Part of a small language model's weights: MLP 384 GELU.
Each number is 128 + 32 x the weight over its row's rms, rounded and kept within 0 to 255. Layers, rows and columns count from 0. The size above them is the row's rms in percent of the matrix's.

# layer 3 attention value, 96x128, rms 0.222, rows 92-95, columns 0-127
size [ 97  95  99 103]
[[103 147 129 111 158 164 177 138 158 140 113  93  70 138  51 154 162 117 157 159 137 168 136 177 164 123  97 159 110 138 135 134 126 177 164 122 140 121 125 105 136 147 147 148 154 172 179 121 100 123 151 142 110 157 202 138 137  42 169 142 103 124 124  95  98 150  59  91  55 135 102 115  97 180 167  72 122  94  67  84 140 148 132 173 125 181 135 171 159  75 105 130 186  94 148  93 142 117 125  91  95 106 157 111 127 153 158  93 136 168 122 101 151 126 150  97 139 114 102 173  49 180 143 140 114 151 146 122]
 [ 98 138 136 130 114 198 137 110 139 141 148 130  64 133 143  53 145 100  84 164 114 144 211 153 132 161 168 126  97 140  81 105 172 179 118 130 134 119 148  95 115 163  78 147 145 182  83 104  77 159 136 108 145 118 108 172  89 121 157 192 157 171 136 119 128 123  85 176 108  75 179 165  97 111 132  69 196  77 109  91 128 145 142 112 163 126 156 141 135 108 158 140  82 123 149  91 163 100 107 124  96 158 131  97  68 159 129 118 116 159 121 136 119 156 147 144 120 150 114 119 126 100  50  98 158  88 103  59]
 [ 68 127 119 102 154 103  85 149 199 138  98 129  94 124  92 179 103 135 154 145 139 160  70  73 119 132 114 121 120  89  81 138 127 148 117 110 149 154 135 171 108  89  92  74  80 167 142 120 209  95 159 135 122 147 136  91 144 133 182 133 115 138 102 177 118 160 128 180 124 134 104  95 186 113 175 139 111 157 124 129 176 120 194  79 135 183  79 136 189 113 108 103  91 128  99 152 130 127 100  68  75 118 112 125 156 119 130  80 172 180  69 108 160 101 108  75 126 147  81 127 166 121 153  87 118 127  85 130]
 [142  86 164 100 127 112 136  51 138 132  56  79 130 138 140  94 154 144 125 143 147 155  73 109 111 129  77 101 112 129 124 102 168 151 131 140 142 155 131 103 139  79  99 122 128 113 134 113 131 105  59 118 109 171 192 171 111 102 166 132 111 113 135 182 133 188 102 136  87 143 134 128 203 102 158  80 129  78 139 197 140 132 186 114 148 112 194 186 146 131  94 128 166 110 150 101 117  32 104 152 153 143 129 108  54 116 150 141 143 139 178 139 168 139  87 149 109 108  97 152 123 131  86 147 127 117  55 117]]
# layer 3 attention output (transposed), 96x128, rms 0.459, rows 92-95, columns 0-127
size [101  96  96 105]
[[139 137 115 163 115  87  65 135 193 172  89 156  81  96 161 150 158 144 178  89 177  74 168 130 147  82 162 102 162 162 121 137  99 103 137 156 153 147  72 105 159  81 142 111 138 101  56  83 162 117 148 141  79 156 125 111 103 166 114 113 105 111 190  62 137 162 135 119 155 132 153 139 163  46 111 160 188 102 109 104 133  97 201 161  82 107 136 141  74 114 126 155 166  82 152 134  69 160 205 120 122 150 144 117 121 120 169 153 118 119 107 140 116 101 101 110 160 113 138 114 118 147 129 136 133 131 126 173]
 [115 132 133 135 128  97 130  79 160 136  92 132  76 113 165 187 149 212 122 109 162  85 102 129 119 152 157 143 178 119 124 130  48 122 146 147 123 155 155 112 167 185 144 145 115 108 143  43 167 145 155 140 106 159 109 146 117 176 132 108 168 124  64 106 129 124 177 106 131 114 122 134  82 137  86 132 155 157 154 155 187 115  58  98 158 138  55 130  87  89  68 143 119 117 159 148  82 128 160 102 108 100 163 119  89 142 136 129 175 137 183 169 111 112  48 163 105 128 113 155 173 132  94 146  99 145 157 109]
 [163 166  88 152 164  83 172  89  95 131 153 128  93 135  96  83 182 127 130 148 185 147 100 117  64 117 159 119 159 113 108  95 145 118 130 128 161 152 121 133 118  70  93  77 135 122  85  86 149 166 152 159  99 154 104 149 120  96 144 114 153 105 165 148 151 153  97 108  98  92  62 112 149 121 114 106 195 114 117 137  87  64 143 144 123 122 157 105 183  81 173  90 183 200  84 108 148  78 130 132 143 142 138 118 118 108 130 141  98  68 158 215 162 137 156 141 160  91 151 186 119  76 107 162 143 150 136 157]
 [162 160 158 158 138  97  82 157 136 161 165 176  86 136 162 127 107 136 119 123  96 170  87 149  66 100 157 147 166  97 100 106 104  45 165 144 114  67 117 149 140 147  61 155 157  85 190 147 158 105 120 101 129 101  89 121 114 142 132  76 129 134 108 176 156 165 150 138 126 113 133 123 132  68 133 100 158 159 107 151 181  81 185 116 128 151  76 104 141 186 188 114 139 130  90 156 111 145 159  74 100 126  35  99  62 141 163 125  82 145 135 158 170 119 123 120 155 115 105 156 101 145 132 132 159 107 149 159]]
# layer 3 MLP up, 384x128, rms 0.374, rows 0-8, columns 0-127
size [ 99  90  96  96 100 106 109 103  99]
[[127 133 166 142  64 117 121  87 162 112 133 132 107 131 191 148 119  43 123 189 131  92 147 124 150 164 108 110 109  67 178 102 117 116  98 169 118 177 142 180 138 115 166 118 125 181 127 161 136 150  88 149 103 142 143 175 103 211 131 149 130 168  67 127 162  99 137 134 190 133 121 124 131 123 174 108 126 141 139  73 175 150  89 160  72 120  97 163 153 174  90 132  57 155 105 186 107 164 111 148 100 133 124 135 143 107 113 137 176 113 156  87 143 113 139 113 155 211 139 122  96 185 165 114 111 154 118 159]
 [111 125 133  71  67 100 141 164 135 195  80 212 127 111 176 131 115 152 137  82 123 121 125 114 164 143 188 136 169 115 137 129 131 143 119 135  98 106 113 122 100 145 143 181 123 125 122  78  86 147 117 173 154  79 140 153 145 131 124 100 135 103  83 198 163  81  78 151 134 152 175 162 156 134 105 150  51 143 134 101  58  74 154 125 180 127 155 151 119  86  87 136 174 142 115 126  49 121 125 145 143  93 145  99 131 117 167  96 161 124 142 105 176  64 145  88 144  75 115 142 135 163  90 128 136  71 137 130]
 [110 194  64  92 133 196 108 131  93 105 170  93 176 189  74 112  82 108 113 144 171 144  89 113 141 122 116 104 118 117 138  82 144 178 164  98 131 123 134 119 175 125  35 177 203 144 113 132 131 102 127  86 145  96 140 205  98  66 175 139 173 151 108 150 125 125 107 118 128 137 112 167 134 105 108 123 150 107  80 146 127 135 135 127 154  92  92  99 127 174 122 193 107  75 147 112 117 117 196  91 117 133 131 141 135 134 126 134 115 132  85 159 168 109  86 104 179 151 191 137 130 154 126 124 171 137 121 171]
 [166 140 160  72 101  49 115 154 102 102  79 150 114 118 146 118 170 158 123 106 159 106 141 116 154 154 141 130 128  96 111 137 117 135 166 126  88 160 150 121 164 154  90 133  36 114 148 168 105 103 103 190  98 119 101 123 163 111 155 173 109 120  95 107 159 148 130  87 125 140  98  58 111 101 177  87  95 152 124 159 170 118 173 108 124 153  89 110  88 131 103 126 109 164  94 157 134 184 129 178  51 161 111 142 104 119  89 144 117 135 115 193 138  70 150 114  98 169 189 124 157  87 135 124 214 165 148 105]
 [139  79 160 105 113 125  84 131 196 111  91 159 163  87 114 160 143 113  93 141 141 154 179 112 140 161 132 100 126 114 162 142 155  81 157 190  99 144 134 131 166 151 185 217 113 104 141 146  88  93  81  71 102 144 118 165 113 156 175  99  76 144 115 129 137 184 143 108 133 163 223 105 140  95 133 105 139 170  77  59 102  87 140  60 101  72 103 108 167 130 127 109 136  94 124 116 175 101 141 124 130 213  97 135 161  93 114 130 114 121 136  94 117 116 147 150 136 124 130  94 135 141 170 154  96 127 158 137]
 [155 148 121 147 119 132  67 160 104 183 180 221 136 126  99 118 122 139 117 134 156  79 164 175 124  59 110 123 150 171 109 156  84 153 121 130 150 176 122  90 195 147 154 147  83 183 138 109 139  90 112 159 102 131 168 137  88 105 172 122 171 171  90 125 120 120 130 110 139 107  87  98 101 122 134 143 150 118  87 128 120 180 166  94 179 142 143 163 143  81 120  81 181 113 105 140 122 136  84 121  93 185 123 103 114  89 102 159 178  75  93 204  98  80 169 119 157 120 129  76  94 152 137 110 146 151  99 125]
 [ 56 203  82 170 172 138 229 104 180 160 215 131 160 119 124 138 120 138 132 134 169 116 157 151 155  94  83 134  38 108 133 123 183 155 147 131 141  89 158 149 135 117 120 122 119 110 123 128 149 118 129 127 191 113 140 146 148 156  78 114 161 140 107 110 108 101 125  98 118 120  94 145 141 183  84 133 180 132  91  79 158 123 114 101 175 117  92  69 119 107 119 178 131 123 142 156 176 122 162  81 129 136 115 151 101 108 140 168 164 129 173  91 131 175 111 130 135 132 194 121 108 174 132 146 107 130 127 186]
 [135 184 119 124 102  80 121 119 156 158 139 124 173 131 128 175 162 130 162 127  95  75 123 151 108 143  86 176 140 161 150 126 128 160 114 146 120 115 170 133  74 159 182 115 146 168 131  86 156 157 140  97 130 102 121 103 143 173 145 189 143 164 114 159 119 157 106 107  99  88 105 127 133 109 127  91  99 109 157 100 176  69 191 145  90 144 104 106 154  98 141 128 144  47  76 112 124 114 148 100 193  51 155  83 112  99  93  89 216 100 106 151 141 174  93 131 155  49 154 141 118 137  80 153 126 114  94 167]
 [117 117 102  98  97 124 116  79  93 169  93 121 174 103 114 180 135 128 146 137 161 114  82 144 173 133 119 166  98 135 120 133 188 104 183 162 163 100 119 110 203 130 118 100 137 101 109  99  77 110 163 122  95  63 130 115 159 145 111  98 165 168 115 195 126 129  77  64  53 178 103 107 133 101 130 105 127 169 185 139 105 110 153 105 138 111 159 102 114  75 108  67 155  77 126 137 103 138 162 122  13 103 147 147 119 120 125 151 154 185  74 149  96 128 137 113  84 167 126 104 137 114 139 134 118 131 159 127]]
# layer 3 MLP down (transposed), 384x128, rms 0.216, rows 0-7, columns 0-127
size [103  90  86 109 105 106 124 104]
[[ 74 157  94 203 102  85 109 111 137 165 121 150  94 159 146 116 123 113 151 111  98 101  74 172 156 106  63  84 117 148 165 100 107 105  96 151 154  81 148  69 134 121 101 107 197 133 117 165 176 182 127 155 119 124 129 123 120  75 116 158 183 126  96 140  92  57 108 145 152  85  91 144 123 142 107 172 127 130 100 113 145 147 130  85 124 120  88 118 153 135 130 146 121  83 188 156 120 153 143 143  83 120 155 114 173 158 150 181 162  65 142 148  61 130 164  87 158 125 141 184 138 180 191 122 149 139 135  81]
 [110 161 106 141 114 164 117  98 107 139 119  97 111  77 160 193 178 188  80 120 131 138 140  92  93 160 127  85 127 156 148 172 126 136  81 107  86 115 113  87  94 117 170 116  63  91 138 128 144 156 178 137 100  89 139 126 114 177 123  77 126 176 147 121 103 131 173 131 140 133 127 126 100 146 147  54  89 138 120 150 112 177 116 160 171 137 185 182 144 135 141 132  69 119  68 142 128 178  99  91 159 110 202 186 113 134 133 161 146 100 146 152 161  81 156 125 105  94 139 134  90  48 116  81 173 142 150  92]
 [125 108 135 119  56 133  71 153  92 174  87 151 112 165 156 110 137 155  90 125  96 137 148 133 109  57 122  99 130 112 155 155 165 160 113  91 225 113  95 152 122 187 117 154 115 164 131 204 143 133 122 158 118 167  88  88  64 166  86 129  33 118 124 100 124  96 143 124  71 112 137 119 121 167 174 126 144 125 180 175 134 162 151 121 133 166 155  86 151  91 123 143 126 175 150 127  89 117  65 123  85 153 170 132 126 176 116  92  96 130 143 152 143 123 137 105 177 138 155 109  84  74 118 168 123 118 120 114]
 [112 138  94 145 105 162 170 177 113 115  58 106 174  96 185  45 120 194 127 167  84 129  84 181 124 143 131  92 120 125 113 147 120  91 144 240 117 115 120  92 112  95 127 128 123 157 165 104 115 142 180 195 118  97 111 133 117 141 102 130 193 112 105 140 158 187 162 143 109 121 124 108  84 157 149 102 150 135 176 191  82  94 155 148  97  75 142 130 117 146 144 143 171  81 142 149  94 155 118 140  81 121 120 101 140 111 110 130  87 148 154 199  83 140 116 125 104  96 149 122 127  99 143  97  77 136 108 128]
 [108 160 119 136 110 103 110  86 103 162 109 171  92 157 132 140 208 111 142 152 103 124 133 105 163  81 130 141 142 176 108 139  82 116  95  89 120 114 110 181 107 114 211  92 199 167 139  69 119  90 111 140 104 141 106 142  30 122 160  96  96  93 106 120 136 162 148 149 104 130 168 127 141 104 129 125 169 119  96 131 136 189 121  69 157 138 169 136 151 103 149  99 135 133 105 204 122 119 146 133 160 142  56 121  93 171 130 162 101 165 189 174  51 148 157  91 143 144 123 120  79 146 132  96 137 134 134  99]
 [155 191 121 142 161 131 134 184 133 101 114 145 180 111 111  90 120 112 115 118  88 167 136 174 170 114  84 116 164  87 151  95  82 118 154 178 162  68 135 153 166 173  78 117  98  39 153 157 105 110  91 142 127 166 112 146 170 120 132 145 130 154  89 135  80 130 140 156 111  99 131 106 112  90 104 146 137  82 179 124 128 129  57 115 119 128 161  84  80 124 126 178 147 111  98  92  81 129 177  67 107 166 174 163 140 112 145 123 165 137 142 191 140 134 107 136  99 175  78 155 173  89 147 150 135 156  59 112]
 [130  96 168 184 161 127 107 159 154 128 111 135 128 104 132 149 133 121 104 122 193 160 110  80 161  95  75 103 110 124 126 148 156 133 140  83 151  78 183  95 114 107 157 124 134 104 130 136 106 172 154 131 116  45 191 107 124 130 123 118  95  90  27 126 111 141 113 100 153 140  57 173 170 129 114 143 125  82 158 216 165 137 191 146 146 151 160 156 106 155  98  84 122 125  87 122 147 112 182  59 140 107 146 124 129 110 111 145 121  81  79 190 178 142 124 131 173 154 132 147  85  95 112 136 131 126  95 152]
 [160 163  63 147 115 116 101 118 155 114 136  85 134  78 124 167 110 156 153 120 146 118 147 140 146 136 156 148  88 179 161  70 172 135 180 115  98 125 127  67  73  54 127  70 115 176 165 181 101 127 121 127 109 141 131 161 126 138  96 150 163  94 141 173  56 162 135 131 117  77 125 134 180 111 114 160 141 104 209 105 143  45 127 129  72 150 124  77 174 110 149 167 144  72 128 174 165  83 128 160 191 150  90 135 142 131  82 146 152 173 109 153 113 147 121 106 117  97 156 128 116 146 140 118 125  98 120  94]]